{"n_layer": 9, "d_model": 448, "n_head": 7, "n_kv_head": 1, "head_dim": 64, "d_mlp": 1792, "vocab_size": 16384, "activation": "swiglu", "norm": "rmsnorm", "norm_place": "post", "norm_eps": 1e-05, "positions": "rope", "rope_base": 1020.0, "rope_fraction": 0.5, "qk_norm": true, "attn_scale": 0.212, "bias": "none", "tie_embeddings": true, "parallel_block": false, "extras": ["capped logits"], "init": "uniform", "init_std_qkv": 0.0367, "init_std_o": 0.0, "init_std_up": 0.0367, "init_std_down": 0.0, "optimizer": "muon_variant", "lr": 0.00299, "lr_mult_down": 1.5, "beta1": 0.93, "lr_head": 0.0152, "grad_clip": 0.5, "warmup_steps": 200, "schedule": "wsd", "decay_fraction": 0.687, "decay_shape": "sqrt", "final_lr_fraction": 0.0, "batch_tokens": 131072, "seq_len": 1024, "doc_mask": true, "train_tokens": 547800000, "steps": 4180, "dataset": "wikipedia_en"}
Each number is 128 + 24 x the weight over the matrix's rms, rounded and kept within 0 to 255. Layers, rows and columns count from 0. Numbers have three digits each.

# layer 2 MLP down (transposed), 1792x448, rms 0.0144, rows 1008-1049, columns 0-111
121090161055122130138153076077094158124107117118142184134126175059109106202132137125113098133087108172119141145106095131136187124120110128136152059130126109145078085136147149113134122127099146061111122127146090154150145170096078115141117114122123107133158112124099132127192150183120161111110100116136074126078218158121159106125084144152
112175130121148133081135126105108155185130111102147129187136164136148147115092152086112077122161118139132148125116165138169135121149124160144120161114145119105194136132127153159148094101120097126126141147097079109132120146159147124125129110068207139121148137097094139129143131118164101123143090090122157160173131154160139159150134095115
085137082101166131124115120126114151151141173168196127136169096125111156136125135151102083164129103108140125107163140152135108182191135147149130124194213103152113081175123151124128116146188115137083151116150136126148123090099134116118132088097135105123120095103128184112141122139129123122145126120120143176149142114115153141149081122127
144117153128134175096119138126114165142147129145142179168108138139128152135160149123126147127160093150105098104144139152117123119138128143102162119162120161187146128087152139084138113112154138100153132142157179139113152113119131122113121110135096122134095153129122124123133122172146158115091112096119097147135103113087119171110133144121
085151155130115080105174108144135108144141102160153131097189119113135119105112196117136125158133108129152144127126138142113122137136142120101157128118142105123128127096125090172105152146143087150121142168109113106147160138171074118158113084130151145127101162126152118137143164092076131113120111128149112106113147115142113131118134142110
156139100149095135109137146143105137150140161162125138122140136115138097144086093100073107156135123104129120173158098142122077131131115124129127169149121155099138197147152141152175110187107141197153184138121134138156087092123123187127098120105141104140165123067140113093147071163135117066057133100141103136107120136143083125109096117105
107129103113108107174178141129133094141076124152119131125104136148147116082118121155134138148126122136138107149097122138105137125146091147126156114177128180139109169099133130139101133181121119117122137144068121140154165122118169098133115099152175130168120166148121150157092139102150128157139120114128095126105139154123077138139098103114
154132153102163123122130117158110137143157086121142174132166138156121139142149158113127124141114128136127112120120117126105146127131123148105092145127103117160117156086154131118108145134116129124121155118136103098129137152125144107121126141163124104158108141128128118101137113107126116139122115128147129122102111119146148105093153146112
133147134135114148140117130106123100163096126149117126147112128134128168096119136128161141180110129132131110117150113191138120147130152099146138130160119127142142184123140112122151133176112113098149100074123128151099136152129123107133140118132130136133131124098105108163144109139149151160124143118107121135135133089121093131150145134137
131121135112144114138139159124114137141132073112136133128105155167093086124137130135133148140120106124148086119134133132124098147131117141125122116129137117160128121149107126138127139130123101134107160122136144120115128137162138134129118109088151126120156116127124093119139136106182112129151100149127099089169123099120131113150090140125
112122139110154105142138113127138132152155110146149128112128128141141137145110105127107148160123108126141111118139151134126135137123133125126100104077163142144140124093136091134115121121109122125108112134144161130151113128113138123109150156136113118124097141143104150116132134125148129137124129127101141115123165096136120121120115156137
108132137148142119105128114144129111123140114134125126105124112149087148118136114111100095111158123165151145123136125145170141135118129148118128106125134138108116115127125126137147105142122123155086089117109134101140129097135106143134124150169146122149148139092096128120142108125140100089078124135153104101135132122106130121116141150155
166062094130108123173125072108093094141116137110168151156139157135122117111174120125154129099120180154122129111093143137149139123109082072133160152115114098095171108180118102147184113128100140155129129153114178119155095096114134090032145107134153150160139138099110116162112133111145130146139114083118156123156096164163113111156135167136
118154110122136131171129158140092145128114138123151150137107075122149163110145161139137125112135130087102127167144119162136094147126136125110134091116122138140120115161135122105155107115107148139136114125143128121133126148149150146104150143096091089113113184082145143081136114124122096154155082118140156169131108103131103133155141130139
089135169149110104114142098129145079115140142180170145131179206121112122167145101153158114155184134118152102101122098157149136115163123119138098127105156132157163115128126148145123115137171114151148149084114123092141104160132156103138119129158145112122178095171131119101148090145132118136138117119107121106095099116115118177155138169146
133086138124103153126130089112128122110170130088128139143125098118128128130119147119145149138094137122146176114154112124182070113107134089118154125110172161127129149117141172154151127116135121052105084160165106118086085131143099147122132141158145107080101172148113064146144130131078137107107184125167079121105123142086086147072162135089
132139125134124128144115108119139143124093177129128129117113116134141101104090141108093152134131123115130104159140170155147134155125159150131135173110149154099147110140148146121131125094138128131135178102116136127144107136142156160113099066153098114133138101097103122132107148170108120155129119088135111148123136142125123101101118143117
139132103117124132158109134156122133124112142168106131164110116151150166121142129111141166114149097113132160120106159155125143116127143105131167129166149146120131121119107122101136163116137149109114136138149141126125108136102127141124086154110160180145136128106114124133112128162155144108116153143146118143143084174145104133127135106163
123149104103130107150121123131107135114123124068138108118112125121157192125110195115146094129120081146148136129146174144116121132112088139135120143105158154138104164158137173112131133126105122104072123144154135128141084119140165110144156141120126077150138187115123103119082106110163118116110159122134122127106126129113165108131146150092
158075112165105138113111111104110151119134142118132119144099124123123113105139124122159127107132123139091104135123160123125100137132092130124149119189088125085149112131146155108078109143157118115140138123117097124123100124146105100103101178130159146116128147153128121120104135134144146079127120093123123129155118163128131158126099155164
104124101127127127134131138125143167140181113129127124105108169071042140139151192158126146153135161117170135099134107112089150127156116141183100109136099127111105114160141178147116132073156110138140115121122128142137114157154147145138146136135120155136107135075196133122167090127135087121150124118132135165143063091092166076120161138131
184053161171128118125144154150100096164156128178100160138182118119101104130158116117084100142162148124097095156071108096121188137081159106143131147124083151169112074135094107139152102115196107169141125174119145154103121102120092076073154155140131095105128093130152113156105110211130106139132125141133080133114136166140109143140101098160
098115101093153094122108158154115111110140146137128114136141150173114112111094132117098121166136112152128080099128111150108109133114082124145133111130140089110117142142151145134124106132103149138131133126124170137115133070092162101112120123099118154114129111109098166121108172185190116154130160154118139120150126107121116157112165160142
113143178104131208168127117132144121165126050125175080115115118138102132097103146083111196131180147126115135148109106178087125080132096105139146143099133174133155155076153140131133146096141149192162101068128094127096125109138203119139120085158075129158128127141159114108140114135109167117140123088147079125139118102125124114116100159099
152149107182122172100107167146120148131126130128090135167133134117092171130142117139153135165093134120152103090129075134167156095127139097109139092157164094136092131151142142114129097161193091092157138128140102115112154118144118128136094123159142128125112137168100147150096128111134126105095167139130176118126149125152115129085168127113
080128144155090155117149123127113176159144134144104149081139132160073094070138179139134130116116127145114080172118112113109123138139118175068167108171089116114128127142173149117109155116127153163083139130105160058116149113136138147113153096157119172125144124140125136066144159094152113132151139130144124160101141144107146153135127187133
157100114061106095134146145132169140157095104145101122173155180106147111136108144099130082129110164068126161088159137128166113117110114134107198118169153080094145155124124134133144166153145130149158118076163202199120094146116116160078104086175141116146149130158132148176129168194120102152123115103132157092110068145101120143150150152145
113113135122121126123140126118110123126118120138115137109135140113108119107141110147162148123114121135091143129108131139150098157130126057124149125143131125112091140147153131128103120125127127141131103113130128112144146111127142132140105126125127114104107142136127111139117132120107134113126117129127144126125095107160133146107139115126
154148118137119104134116129072126160122149116122105070128137159132138198086132114134137082112123093125103129150135128090180171113154140143086164115121136113150144131102114142174127119142090123152127126147059119125114113128118067125083140164125106136153160155142090117114124134157119079144130117129113109119097162155153148070110116108094
125122128133125086137116116140130108119156117144120123130125129160135136118119124135149124111134135145135132097103117118124098138118166117142125139128148107112132100141131127133122131106107108112130106127121121090131123123120115131128120151120122136143128141166149117140146174137163148129158111103113115118118171132122136133129137138115
117144126139139135121144135146125148126125145125125115143115119098113121133138119115113117134122101121127103117141100132138128135139096124113134137134117113136122112141129146118112149123115120132132127142126139112152104125107117102094133117127124146118119106153137114119111120129112121131125126125144143119136129119149131136123142122104
165097138155121132099106144140151130129163131157122126135125153101112102151164149104124103141090129137114116125157129146146156096145142115118114150156125134142142101099130117156111123129144100087114149121129114153144099154129116117181157071118157117115101125131107108132106077130110099159161116130124113095146135081151131108177157116115
112156109100105117164147114164143118105111144110136106145159089113141107123131154141142137084127164113103115133137147123120147119133118134165146142139115130151141117123161140157158127142122101087135136146182119141136127110116149119106121109160171135163159112136109092126092159127096104157113119140105125110132137135100116110113145105141
109126126114144110146131110115118137122125119106126098149142161107141105153097154120144119135180085093099094155120129121133122119138121114134142128123136152092090115150167140136133134085121132156129111152112143147119104168167120115138145121124138086103097147130096123100087138138114170130111116123109099114168128164136138118118136129133
105173149108081113122076102126096102139132166143182090125137079165083107138119122088172131165126143104100086168099151126102091107124124159128107115131139157148130123146106107074101130129138139140117101178113124121165133152110110156093151083138140079127142121109106170125117148140189132140147130138114150129158133134106158085143120112095
147124138164096150114086118075120108121130131119097114126131136148119121144091123133139124121142152165154140110131096138120142151171137109145168139134110134120132119144117154117110114150150141115135157141167141122121159093123107129146119165109145140150105149143140135123126153178129142115133148115130159114176151130140107156122129137111
133115123165120164118098159131125120138116134083147094167098118122151102120145082157115091114115118114102124138130134116100165127114135159088114155143116115131127156145115166122169121132136152097088114142107115128191124133125127130141107106145152130166119157146098118100129133110079153159113140105100121107150154157174175140148114141117
140101092087142158110152123096139138134127071145158117053100162136151162179094094142146153128097120107126117127096131148111129127134104108167140098140134098127146134105144163149097113104114110129081099176143135089103147091092078111155104133098110152121057133165058077164085088094155107137119148172138111116154090101140117107090146078132
080173077110126070126137155129098159163133115163131145158149100154124121120130146113126129166145117123159138091181147131129127100115149152139130129111113137146168140116127149106138167139114124159163170103140143137125117113098117177142126106140140134118134134139128119133107138121107154106131143134133115147106117113112115118153110170137
112136163075104169139143082115083134130096123171123149116173161140146120114118146177127149158130142120117152131147114108177094119155148136175179131088087134101145152147102112156141118130114117089137151131118140123136138126149129094110134105125114126147161111126103079110141165146121122132153109160113155126112088121111124182166107143130
127147138108104134153121104125127119169104087108123140142097139096141112098145127130127138110153117130120098163191153154153123132095120087146142163089084127120097150098156095120153104108120115110129116133114138160170132125124152130137131126066141110186145127117104113137187150160149112135107097174174145104156103095149157108120132104114
078154112094102145107111134136123091154075085128130144143148157118144088163117120165150123164090124128137113087116132130110109164171134113111115129114126103086129142146126148174117135109103102150107158108107107110170107120122149099139170141157173118146112131144108075141096093127080129127126159105137137126116117101147139147139089167132
# layer 2 MLP gate, 1792x448, rms 0.0254, rows 1009-1050, columns 0-111
140145085124146163085150118102159140115148104114114162141139109117122128150146128114118135156129124151145151102136071120107122137123148136170121191133119111167124125143141147123115092142121164102102124123090122135163147162118144114124107106093132156115125163103124111132144138116109168110134115081162173122136117153118138162153093164152
123140119129142129156124093132114126114173157149170159115103105108152077137144117150079129143118125108126114133116117161096091124116108127111114114135081142145095106173131123150139123117133111115131136114131137102168116125099153127137148144130157109149094126140154116106087140134109120114144131178166108084140100128100147126157166071173
103142133149112182142153116118112136144136130140152167140117139101136146122134153073127130154152107108148138160118126108124109166119109124143151113140100132086153151108125118120135125117125124121111122100104170177149103116112130153121152104098144101137160158125130102106097122118128135155110146106082175104110146153117147133146111158084
136148158103125125123153127124111115129118118145111112144102140135084121141139157109085121104149131149150121097101164152157150076135097151135140156123106156129130118131152125161110134118116135117126149085091104147092096153124149139133097123108106107132135077113091126141122102140174156146105173146129094101139106140088143138131120083115
158134143114123101139161125088093110110093150124112113144142107092072139113111111150162075179107109170166149077098160112119138112138113142098113086095085122127093104156100118139118150121153109078120127137092125188095149115122138150161111121081140101115169116150095102107144178092137143163104114112094126128137119128135126124148113131150
113083130112107108084110156160167124128142120115122120091115092151153095156136130136118130106128120114089135130164165168118154102125112142150139115114138101153117111133174142106107150153124137109099145081156123142133105097115181157111127150108155139102121140143149109104138113107116166117135138159162108127142125083127186145106176098117
176103138118154126127123100155123124123106174122147135129125104133089140151119109118138157105105138098079111136134128132117129145144130159165124116155129133061087112084129167108169144100132140131127120129128119134132105122135106107105079142128098141091157128131143142114115152116086135101107155106156126139134140131151113156165095129107
102102108137113150142165121115147093077118162152161133120123125156108175136143188118088146124162134150163115137155128113131124074100157159094143123146107149186157139111105105138132134190092110166150115126129121138147119137122128167148113150130138128148110139120115109150140145104142163150142121157101142095155120138171140085127090183101
161103123104124098131145131131127130126145132124148132114142136160114134154137116147107105109102168135109115156168140093132144092122103117156096143128133120129143138121136099127121138141133152129079106130128109137129155128103165120164141081115133111121129110101170113142123123118096136087147133148129145137122103108112131091119116140130
164102153093107101137150132153124185058144145108155104139137125112163098165109130166088151117146169158152156130157135159156186104132095123123140097107143131127149150119124118152111183175127154106144080104140103170138100156095141118095137141119113159133165125139108127158138095118076126160115153129169155124139088150134117099126114135141
170138153125129169131129143099159137167170167202113153104099145150147123115151160121103198142117116110089128096119122119144134145104121127154156146158142178183094114139107131171146140111150139148102154132112137185142149105124171121127152120103127126132146143147109119090139075125124159160147136157130138099156136168104118112181128106104
104174119141166173141113110100113115135112117105119136099093109139138124139110149173118175080117112133139090092120100146121115128097135117124183151126101092139111120125125099185108118148107100130133131098140114121078116078088176146158137126146177133181126122142113132106156135145135126130088149084117125158153119123130114113154152132150
119090121118114123111140107136144132111165127120145133146179139130082104178129138134091123144155131093141166106094140098156110138125144145108124154141117106073143121134139146126116136129091120114141073150141110105107109138140140130156133078141153126099130093129106095132134126134145158118135140161103111108100109168122127131146103102126
133145145180149152138111121116126138141115147092178107105169159093132160148133154116125138144126089180116126132104078177113131123081129150117142154094157144127151125109131138108170128153088138122109100108132131126160147145121163104125126138115112122102166148108165106099164146159131117123131141117104100096137156121138146148143116133094
117119164111139149159126135124154128134154136131158107131133133135168117166117110117138124125135135128097138128120131147106122133121106164129149112098127117111134169192176144131153130077125101140113169138140125131134122117080109123139164142114113103123141084174156124148124133111125139145138134118140110108173117121177129125141149138155
089151157167149108116148152136144133146157125167117135161150162156137148122142109143123130148122128136123154145119108153117144144105147072114147132112140162138134136124149136116154128129114167155121129188107076100123160157165142173129133110132118127097122132109147112105119141113115153104070108139090150122100136124132086142123132124130
125139111124143148097139115133138054103167117118141147080129144190111095163144102147134041091134143132130091080123102094134160118149089121166121136124121113184147132152090126121077142125146093148079146121109140142146087126147106165148137109166147166084102124115141115131159131130106127129120129110160116114153150149067153150159085127115
137157149102141154123142128111133114151140165150116171090135116149085120135156120113136148157125117131146112154133117174125119127117127120097158113153116112114146120110134076116151134143103156163118103101131112127113172128092161127126148128121134156134122071123097131088141138145129110147133168119165130108152135133131109178132157119132
151135164134168104108103117110103098123106148149131090139146132136095158140144122148146156182121148135143132143126141188113156118136148155111132079136070144133099144142131102135105115106166144106124129131095165146134137135112166188135166155162091121107155104124147133131105150157146097127134135142110103137115089149088145098095118117077
114117122098113135086077151101165117102179135116126110126084148093096121091182161161127136117147172120115109079127091174141129150094127108112095109160108101091132095149190138180151144138127115126137153157123170075132102117161153137110157184142102133147103106138157112111145111121134137141121092143129110168079101127115132131143167094136
159167127110117137145144125111098143116102155103098144106133099113112114114144122147172091106156128133131139093148135128115096133140159133120128118088130091199132138134110117107123161162108120119101170139089189100137118092142134126135128123139137118110100117151186117129133182158094124128137152115121124161142114177134155142111079175165
149157123076113160103173124101119108118111116097123102123139112107123130110122077127128150152093127090100130178114137104092112138171152155156145163136119171117098104186159163123129114148124110159133157172097140128128198161160138115150151147153099132107119110120145111103157126163096124107110175092135140147127111137123138112137140115124
154117135112144130145117090136142136134132095174103105137103122111160132113132112134134158135121118079114121102112120152140140145105112080134120150156147173102165126091136148089137127128094132158171128118097128101152108104098124151137154131159102096178150113134143121108122110153167116099105133098127107136137122151112131124115143123133
155144175122153133144096149126104124122088118127104166101135093145136116178141102134134167117121149111103133099118151131131148140099130109157112148101134126184153132120128131135123153159121154110140114124108132149103082104132174172121159120136147136115151130146144113106143129129180137132134122133148099145137136123142111081146118113150
141135084162109131086115178112143117136139181122141144086114152153136078099159144163160133135176109125070131095155159142157109110105148134123110093166089180094116085135162124136097128106136162100109094131171120068084112118138132148139118154135148153134120119145128116147176107152130115142144155127094120139126145139085099152119115123092
112110127148080146130140149134140110163131133104130171175117121151135143116135109099108196137124110144157151081075119129132138150159084102148166147110122093137131111172153088135134157158115105157133158137101129171115169157127124133117118126115154176164096081138135171093135088116111165066148167122129130145145096146135124119120149119099
103114131124122139140138135144119100109122106115110114120139130117094125110115127105136135137130127128128126136128118156146123124170139091107118124136128105131115158095130184125108069123124106146150136130131169125155162148126155081143102127137156131144136126103173109116117118068124110132115122123141151142118107107154125143136140098149
092151091122148107173166128146145130141147134131169118103081149146117168116130139087137069102092112165088125121163157142124123155116130130148123161122084150118095148140102170118104114106127054163168116157164110134125118131087117151109098102160112205141098161149095129109165095120104118135145117158147160110150124131127118135092118139143
131163120131078140103117130124108091146149120146103093132141113133111156136093080139125122139160124128111133123129126143128123133119142084120110126110122139137154145136112148104115179139122095079111151127123104103117172123131136120122150132152113159115158156123149147135157138141138162177132148124130072163152104131133144144093112148129
186080133118128115137141135180126156097079137082120132111144116109143133088114121145093135130152136131126152134147126134117119099107105137141140166148120097116103125153095112138155157168118136126163113106092090137144108144149096131139130107133071133131130153095139155104114126153112134104148150114136141181141147172125148074120125129137
089123108128096084104137148148149150126119158186104161106120125103137193111184098147085147114119134138096149132129100118133215160123146111090150161157125112155152087146091113112121165159150136054157155122118094135092108106147098134108065079155169133094119086063160108147112160123084157120105135154150102097126118069142116097128148103123
140086062146146135147108100151137163146138097087110148092123160113119109154132110108106131130159171116110118105108103132138123128088126169127099155165107119135113113147122108115126145083152142121092155095149130111133114173106114124150162179116111101159123125126126153119125138130149139120115136150147120169137141117154119164119142142162
127114111133169120108163116171108140099187100034130133119130140147148117135130111109091129075115131098169126188150147106159104137124131095095089165118093128128079118150168136129135109138103182139101097112082112167096096132111125124166113167144137111109144119121131119121095136097135121091143137133088199160133105151148112112156116163137
103091100125136109069131135117154138129138108114113166162134119127113136103083101119124126106124113160106138136076158167163121146137127167089189151196066099109122163108135139097152114110113117138117126100125136125140144126109115116122168090153111081130129096120165076093140107139117145138142119098153088103155145124109116152100136120115
125134149110131121108123119164127125103150112152108109133122104123107139133128131137133066158148141141129116145127095129139106114100127096099127137115101104152147134151104129114119151123108115138052122115114084122129142089136160092117116148116065128151115144100101153110168176140127191111124151086128129121080152142156113159160147156087
092123112096126140136132116158153110158078115084100152155146121112159107133152127120058139141143150139139145113147145125113144152156143125142115122149109114098058114110122129131166127122121140122143126139114049123132170136163116118137107089187094157094149120112186169118159172109108143169143094119119135137182129142144111129120102126138
138132121169150144129104067137130148113113135107147098126143079169157147118155142115135121108119142149140084142116128122124138150133110108151124174142123140115125105185102097131146133093151134116127167105132116125126145120090126108144140100167155121158130125138169154162154140100122144076161137106156135118142135127126080110181126167144
188102090105105113116106154137113124140111109122115132133133102126149135151082101142125134130123109131102149135142131161145135137129142145128131100105176166136135118116164134142115186160113155147109127105136146101135108126165101137121155094110126119107141148137102116094071114163164167116127132130155133123209115160116128118147117140102
126089124151134117111132167124110146137092155085125140129104093115149126177116125133142166140154118129136121133126137136105156112153117141096136166122150145111158129079145091159121156164136131164150147096116128102115163110155129119156163131105119108124132151140140146113154102132164147122120171146109108144159128105102112128099143145158
096138135136117125129079156137083073130110116126136158120107125168117142091111077102114124177071123156103131127117141133110169115127121104126153124138138134144137137139140110100113142102135126130116069173104182121111152100114104156105134120133123076093165150171167120115156159137139157147120134116095136132069114188103141154146107117163
139126152109096134110112099150127138216127087140129178115121134120118137097138171138093103131115132146113142063135153102121119116156125148120148156130143138089114121130109119161132113128133104112119113125175121206114112117089105112132171120113164128135088141153166098101154180088161145151145159134129136079091141082116143117116111148127
174143139080086117155105159079173137144069165104149125124129107127117128119096109122114130106133130100151069097144150102020090129110144153168074102148081139182108116130120179151131139135110138139134085139124145115089105165161150119120138171146168121151104131109146146116107115113102117135145144129113131071105151141111129127179130096158
# layer 2 MLP up, 1792x448, rms 0.0247, rows 1009-1049, columns 0-111
128102160105144116157130110093107114112117130158121126102124106134113131132136128130115131120071115142087108148094112131120147103123113070119111108119144166138133136128133089119098111126123152112142135152121143119119100114102123162116138124142106159108167112130145108134089111152175126141131131131127121111089125094123176122110088119135
111123138151127122151088146134138147144124127129134143164128114106141153084137139108135147161121082138120142094118126124105173144117122136123150092130093121090142123117110140134133147125113116093132152148169141125152158099121152162142128117156123111129145122133123165129135123113146167135141123129124117149109115109149141085135138150094
147153101111119112129123105154171163140155140150112113125113116097095120108105108119128167103085165104128169117140098125131137126079135089128133152111133143105101128119137107086140160132130148116118119157084113107143160147187117144120123135120124127147117105142138104135114116101141136116130113103124100136155151086132112113131148111166
156126123094145164165100123138096075146161112109087126107125129101108168126126119135089114097091145129136136163135091152150108149135151124128109162122166148095138113149120161128156133155096128111137134118121121092129110146124152138080132120103144103153139124107127159110109132135118119147130104126120132133093106122117132126116162124113
114160156118149160121145115151162099140069072130154126161104130098111151104161152132132070150126125119084162080147102073098130135141113138083139140086076103104072130168146144119122143104080107133103110105119135165129147148180094152212130118081097140184180148106125129134136160118135177158141101133107102177165162147153144174163164125131
114095110115111097088087125155144129110185116127115150089109125126159133136121091136107137113128116151091134120165185113106129117128091137141168097101130121179118130122134121131133094139133070136079130065156103110157074116097144109129126149151139147123122120132156130125118116125098157086112161122145128122110147108104180163154172104130
187156121136117139136141138129109135127124149100105141138115103135106097126124150103125114134115131124042127110147136155108142113104139157191108123141122093128103141126127166108154163117136141166099102105094134131141116127125102077092105146140127121115164098138075138126135125143090084163128141108133117104107099161134127134148114099105
133127141130151081150143116147086145131138090140124161101084142158157128148119094135130093151151109126121133141149169145102155112106131138124125147102121116118088150119133152114100134078160098106142090182097117126117135130093097100091112177154128147111143153114137153135098152130123130148106141145144114158109129114125124144123114087151
137097107097127091127134146098156163162179124112124148153168127150104088151126086124162145127136164155105128143139108110101126091112144116114136132138137126145153128106135111078109146134163123147137095122128079121147175121144189102161139120140136109100116116053161126104103146110137100085116136164125149137137113132115180097107094103108
106155143105110133149146096112122082186132128221137193093148110139146119136136120095103093140120098107147093133117100107119098159117143113133138140123129114116131099168132113120099090083147097138105157145134155128114122114133047133138101148129111118124080128109176104090120145123148117082122098149070133121116175085120120121123130117113
209106100113139137120124095111126084143133128155099123136196132147164119127102164125127144126109141127108121152156191082094068098131087123167135165154110137110098117117120126191127140127133102115080136107126124178135123091157144118132126116105166144136140137138111111122125135135082138128130112129092103138144129138137098158161129110063
143114105163122136142141113152136110147125112168166118122149101152146117098145128115098137179110147136143130101152147116123086140128147107136104115105163117110141162098121141101117111134152110154122152156148140107136129119099103126096118140095161152099140138098126139113144121097122126165121166112113111128086110143125165150128121123117
114168147141099143135124098149149122135129156100147128126136149145103124142121125128116121145135131138151132152108152070145174134154162164130141129128110156099117097116153156140145138133139129131097124132126143119104148068111127143148154116117152113116162080167112151108098105098093156136121172155170113104155111130099123106086086141084
164181147139110155111151097154091155124113135120143114095129083106124148125101131158151121104125136143122172173132137136106156142126115140153154145130118127107131122115132122149136138121145108113118093137136145132152130157146148129146127116136098152118134156079120116164116140135113171161099134118100139110116152131128138088119108108135
163132094134071056106128158121142149124104108116124154133082095159109111157143112138138138126140119118149110110092087107142112144156087162108137142155105110122174096159152118098151166133133125114141132140161103137145182079120126165139092095115184139160111133108165138097152131076109173119135110129170102127153130107134152101139132163087
123108157115112139097142154143116120107141125130109124119163116138110128136129108139140085161077120152126128086110141132140154096093106127109108078140142128104113142155113143112144137118152123148113155150133153128113115093130111108139137172130144148121133137157142141109130122095146149156151146141161133132132123154135130128147083105096
144131101115144190129152136117130126147128103105133142106120156140100139171110147110113060118130116132129082125126095115124150114150124124152115107149089097140139163158113113137105152113123104152074157128123146138124123131122136164160136083137134155093135103136193110132128122130146111127147115113142137089111126134127121167112118140127
110101131124140143158132132108124103152164118131125177119106109152101132115120143145124143123118161135137095104118095066192113124140116133157134153132129122131130112094117103109127177130150137119156102126156125107111147102128148145100173093129170193129133106144096128130154104135088116118158131120201133108133130132133130144113116132100
112154156162112130122119115106152143150111139153147097109136104099130167125115096092160135130096120115125121165127113202134154140088170156163113105134144132165164137154130100125117078090143121117130151143107151157156151135120133114127159133155123117155099158074156091137113085160151121135130119120134155102110128159128129134120115094097
121148122174143125112130115091135140135136106083149152102170142165127135138100137102163128129114120157121078095153143128119158124171139120145167159161106128153158127127081143127128140142151116123107136136141086163149162184141114126089103140112094165121125139115135134115098156124096128119085113097137113151119124131134128142170111160125
093142094126131122129129141186107101091152109128153112136110130123165113108144156120148118152124139130124104146160128163142097153121153108119165172118116152091138139146146159109106134127101131153095123145119136101137085126177121104091103119090151127130145117106095092129128122085129116130120143114156132152142134138149169141164097108125
119115118122093151098144077078088132153082119117111158131145122073166141129116112156139112133106095130088161178114155125133099169142145147191159147122127191143125135167129128154115133132109084154132126161135117135126152172190112132138110109131165114136117134133129139129151187128105107099072131111141165109128125153119150150133135148143
146133166118105185109131131176097108137139089133119152115159163108110143105124168068114161142101138147140113112097121130159098133148112078096156139093153118129150109164101112078123115108122152192106103047088099157136130108132120117126124100129097103165158140137131146105124130138159146111125133115112106116055131097138116054103163107097
126087121112109153105117131119130118124114098126163127169134107115143121111132120142157138112153103073114099127122153133128119138104153131136114146095105140139120116105110121088115085164118128169119144104124121119110136107108117129120133145121118142107095150137123091152122158142135143145102142112125115139118073120132116129145086122104
109112112141108108117147130159108167141118116114094160099143175128107173112086135136103111106094141166122150103201135112162157111081110095148141168144152101141127078165152133105136133123106145159122127155148132085141131134143109086152117076111118153126148138123096128113152101107141132099111112113162125111131152176115190118130098142109
104154125144121122135120158142100119117133134134155124134083110143168127121122126127126134125124135111067119143163116111146139101126101142138179137148106148169095173136132119146167138119133127076135130138132142123118120099086118135138138144130096182180145124104141171123104127151143149187160119204162105131130125122139090153127119136143
124106127123149114158149130147120170146126101133099155113137147139161146113154125072126118153144114113116133149132110124149132112126117114153103137142107141140120136122113155136149073126134138158139149086211157108141164089122192108142095151107172124130128086123126154196131127114134126100142117144138139135105085118148112147121142111136
170092126109147094064080181148084151121103134131132122138144138115120113120124088148127168121163146091169131122102104096086173127162128125145102125133155100115124107092182129156131145142088182106110125136051147156136141118156164111153116151123113101128133122080134143135108126131128140133099142106136116117084074155108150120149123072125
128113103159080116100112136099107119133153120123127087152168147153102152129094119164100127168171080142125168143116110150143151105121167103140086111102156149151121180139118132120126165177088105096114102150150095092136183119141160150139157134184069147130157133130133149117205098120128193158127120090123129154152144138133085133114112109142
169120143102125131156137125191135152110128130099130134142149149096135104102086138119064144117164141111082143125155099120148084119073114103136160146156105118168146091139094143106156157169119166148176147131073114146144107142147161132107130108159101114122140148110151148078102131118101118097129140156139146181158207165128140048092130100143
165138117133115153155116146136142134103144112170119150117163202113157144126204106127113159113155143095103069127150143109143209131119159127124081135124130089140123074113073107094109174152110138076116143120136104116077146125132055086081057129142165117151140099127146126147151084151089154109104161130145136103178148098118160129188132132104
128069142158143171120150132117128097117128112090121136103110136143142157092144093122130116133171139165110114109125125128158117180124135123128134141149127163162128122098111135125128126126139146132134142121157109136158148133126109094138136094067130146146105139145122164148136136139160161101127100167147147174116117096164153140160139154172
116137137132068106110120170118122146120118158155093106138111127088100131120117136101118104171146144110145136064143158118136126123172139167152105079139119093155131122107092155161129124141151107098153124114139120086176138109107158143115148107159121159152106116112121150152126108153134146127179142156123111125126159079137123164119163078110
141151145128128154106126155156125138103158115188102134092152169143182143150169128170164116118124119160159173109123122112148138162119175158105125125099121146141138119090111103179127141135137141115129153138107124151126128140138152105171119178142129130100059114158138126112135166123140142118137151129136115171112119095122138152136098164119
145110114137119118102107181127103112100147109161159090149110106135068149141100124133109067139154123146110131127117106114129128120119156089132161117099116127124169147119126142132128142157094130145086118118114092101098136103156109079161129186112081156124169172091106133161149117125168139170119127076104158106086120090130081162157130142121
152155133103139118149110131091129149148118105136115139147116156111094088177116130115112118143158063119128120163138138139134133153094124146116070114129138143136098118115150153098124140138099124143151139109133144139108114102168159164109138160138142118122129122110157114137159089168130110129088143118134108162119130123154136117126128129096
172157141150156135143124146121086138111113142137123139120149139142130135166142138100115138132132182131153118103157164152148161122140097203143162074110081116143155075147144123132131148117110156135134104129103124189081158160171154131145106106149139110145175159114166134145139154160178101114142128156110145121128145119121122106143148140139
153121208148123102095124098147150110089153120130120102125137100131140134123142154159139131155122130124133082093083134101098124142094122112103119118100167090106126126135144081132127144141144141164121115158132154144124138097115082062129155064125121138152108103158096134106131147139093097145137112138122117115105135115161093116091126107101
139075134142140133155098096150135116133099205104128102121087071135105139149131157116113182139138130128145135157103086170108153150091138107143142153087141152146124122123144122177134134120140126098167149114112132110118129110187137094136137158120098112169137152127144125093159099117164115133138142095091113107200167136148091100115114146136
148165101112152129099127132130139154148172091115134126117079124087128108138090126146129163114164097130162143102107149136155110137129097098101123099167124105132106180122118159136126137149134087131144164090148149130190091132094135056081139169121181166134087103116098128157108089105110135173128126132161104161130101079098138088152128134101
120147139100083107136109160115101173110121103112160172177112141111150143061149139118157104141134140118138160107137104096126117144137128101095118139137123144149073111142107071127150153131158145096116118128124120061102134079146090126118159148121125122122110136135112077143108130106112144130131098189084149077109149123144123133141105115119